Weights of a small GPT-style language model, trained from scratch on English Wikipedia: width 96, RMSNorm before each block.
Each number is 128 + 32 x the weight over its row's rms, rounded and kept within 0 to 255. Layers, rows and columns count from 0. Numbers have three digits each. The size before them is the row's rms in percent of the matrix's.

# layer 5 attention key, 32x96, rms 0.0975, rows 0-31, columns 0-95
055:115051089158125166151125157110096097141089100096145131086103136152132166125087150142167196155177075112146168075155134155117121134173152110129132154120188112086147080124100152152096051135135137144093106091131143108067168140143175154125165077118140098145077123041089100126129134164154149158
076:138145104118120128128117161118114097163176130086168163136114095143159118132094176132140141087135124064149133068157172153121090108155155109150105131137209156147158094087082126109066099123152077079133193141121146121105167170152144189137081096108148076130048107069133142120140062127158107167
067:115123055181129178118192159103062113139101118080139066073164057133140168132079120145128113129149095115097125058150134135155107164158175086126116166119138104107168077148135122097113136099145162121158103129139188098092168144147147127124142098173095193084136079110087111137074113116155130117
082:049149136093135144077133139182129127128099183075165180179109120099134071086125131164178143123132120125113136125174152170136122148127161111064096118136166191158177141102117198153085110164154073113105146104138166122102146170118140144130098133103139124123097093072094122126110110151166165214
084:142079187086116114131129139155167132138185184110110141174117122110130085078171127139130097083112157138093133168085126153144135123135116139119152125151132096158066207130127113194160107107058139130179143156132160147179109101132078049143095140146175124172099149208144161077141124106130110111
097:114159125140133120175079167156171152129134132209104187114095145104084121133135124123067159097149168099133145117131121150130130172109129137168115077103132102125104135046101123152110126136091126128118144112109159150122152103153144156152181126078145143176184221102135122042171154216140134145
094:117073133079101140191086105110167162194136183075148130165110140100126149097161111071067135105190144107116115137106108108099089139120187131125142142110128108164103126133093106203156139131092087147154147140109075161128188133178091143129132146148073126140193104178106167114161108159139089161
100:126128164094122070134119146123173131116111185092099125140167131152123120070185069160154087104114130133120028101074126142094111066153096150092155136156124128121119191148157139134181139144124144153142037157146133140189110100098092087100124114147182073159084121150129108155148148089102110115
099:117097141162081173090172120091145146112109153185151141128133186128124085130139103114111062119109150182110129108070117118091166090161109109085106132159072113138128177107135085102210132130113129145172066130194067193159096080150141082120185128142143126132167136154147143136114127148095181112
110:140090201080070109151076177123128175106153168170125150139077100067118125094181145145158114124147095070075125161089135140139096095155128109156200115166111093107099155096131121168139166140152111153141204171139107188131142120123159125123136124101134078150164129186096108157143085144129083111
100:183098104099081133097145102123108144112128082110151123143114072129187144105104104100151155154193132138192175116140135127049159173117173120067123096090118097085118073119123116136133137144106086140125146105095109093125137135147085070161128136097133125158242138146123175122159130125102105055
121:174173095162147192096090074110095126095111075094156131069137133080109141152077157105108145150111109065144129116177147142144170149135183130142135123127108174153205087092142175102117125127155166152123163155136152095126119194121119130069160131107068167106096093107166140125080101185092129129
106:160132192154101087126179099127190120134146166162155150167129101146092119128174141114150052116130163144134101128132127140118113022110141084160120123181128123108124148140087147179150165117093130133139053149126168169151057132176128119130095048132141112139097162074113160168148109143155132091
093:158146099080172139128122127142118126129126138161177166095136103140119228162092083122027120152118163106142125111200152083082175138074188121113147143092162109115139130096147148106121158168164161088135097165099164130168130127112144142141167120080145119143100122221120073125115147124129149147
096:082118135200113140103138136155166139145143175097102063144124124153069103148175148130172116082146160160104160121096115130148142083092150108141116080128118146130094146143088144183132071050158052121153130145182061174122082081136125121105155127144125099145074121072097122106138135098137105193
192:132172079138157170137114127093084094155146072117151155114126133126177158127066145121115161144140073092181121122192136113150107193124129141146108165133132145144183079150116148099084138162182164097065146098096179076070178180142138186141124108153089177060137136104133141143157128140146132157
093:146134143160129137076102102134174125092111105133058092133111160122176151162123133132111124144095116128114157158129142150120201112108125134128130078189063133076147152159142158174160116095150142191104111128136167172121137124122122082118167105170170076204146144202068093152122134084198092132
086:159165181049109169057116143202083058113104116127097180123135123161133067084102100162143143127102175125144118098163154108131142060182138140107132155164150140093103187135137193140128128117183205113149141128152108104149108125141108124116109151143124134144082065087093153119130134151129147140
103:135140146166162112142085250148099072086136123151126158142078090097123073180200109157146123142117185144127122177103151076098129098153093181145126113155118122065076119100121097166168058112110131144130126091128162153149142123112077091131158158135140117135124175153136146109174135168131130127
105:123092109096179147122141129140076127173112071074125109112173084121184127137138191133074129152093150073067127073183160162159086138179117116124093170137167146149158141122126083104162109133177137119107087105135089131117138123162116119094121142198109102160087140045157127122119093177177145134
087:103131138126134151145124182169142132080125155082092183111079138057164129187094083153096121166143158086186129109159124096166138099162180116080105145150116141168169056179185112116143106189145085121159096103114098121124128174079112162082106096122147137113121103116074151095139080100107113132
094:089105118126141109087176147090119129173139122111105141121050104112173132142083068135155186087143139110108112088140121124123138146110133151143193131138140104122162123109109186098151104101096043139170151125133118065162124135211147133183160080105108092108179090134096176181083173117131169126
104:103158090094149135082140131096116114113178140145110094133152073061150112160046128091166079163101087145154118115160170170154122138123171142221078165156148147113135112117049125063119181086152113150107165141143133111111112118075148123117112161139156133078089109117145128168108106167122162092
101:145034123132123119148122131168128112112179126137112116055174162138130212115159119127118126070112112155173146119120159104118161097142117153129114122185152098105081151118157145111141121098133138169134096139129093186151085071133182107173082117133169067145074159122158143194126145147085087067
110:118111114161150080049191139155081056101185104136159082094138128163069148125096136078082116175127138136145124113100161126168078127165150127121104141188154170134171107122137171082107135155162199132118134087117148128115153175140116096136079087143087142086132119142145175151080152109143132181
106:134121153136081105175111208055147168080143158174117104115108145172069133133144092116142106154174149125122132147097143149156129094119129130146171110123140048109065135146113083172127163118170138095126111175092072125148061065148106087150164128143158077112123192150116089144124150089091121124
092:188086145116136143072158054126093141166139185078136137158172104113137106162096130149172160108153122180162076117099127153116078154158119125109165098156126140180147147072135120107132129120154140040134126127089141142176135192094052127176160091118164124107107155106149135094141122135077078150
105:083114061137127152084130162077110126108089141135099143158111177098137174149067159118158149128159143128091194115116205123122152148156129121077087165137111118123207089129133063119096132138132108099092128101094186097106148182164174128141113107109126160135075112058121141178088112136178139144
092:138128145135096090112167110150119163172126164157055107157082085168091153150180132096123139125118084151135117075122073114083169135125139181165109094078116128078117165125143106125166161079174141145111097160135061140120100109114157143175150165100101137188199119133066186127167129138138156084
092:076116111151122184112108101108075120111168106083141138153069122171138166149169131105116159130129084144168105115190098103108119098108132131073105149137155185138172060070163117166092143118126107119091069136109165083063166139125164152140082179130131139050133090134153147137104095124171127179
092:144127139158137117127126150172148101093097121073159101126146133122169124173115104106106097107106122167127129132204060119156116176085125200130101128161140131142149137148145089100131130083086133111095162199052099162148161179167170160196137110179107163075132077096127174117078115130160167118
095:104117164163074110150103121156121197077197143096055117116175145130146133148111134049107157117102182106147110120094141113145155115144138118155160154091105154150110165128122110138142172120133114127165176147079186162196147075176157107042146158146088116158097130121120115144177133122105181110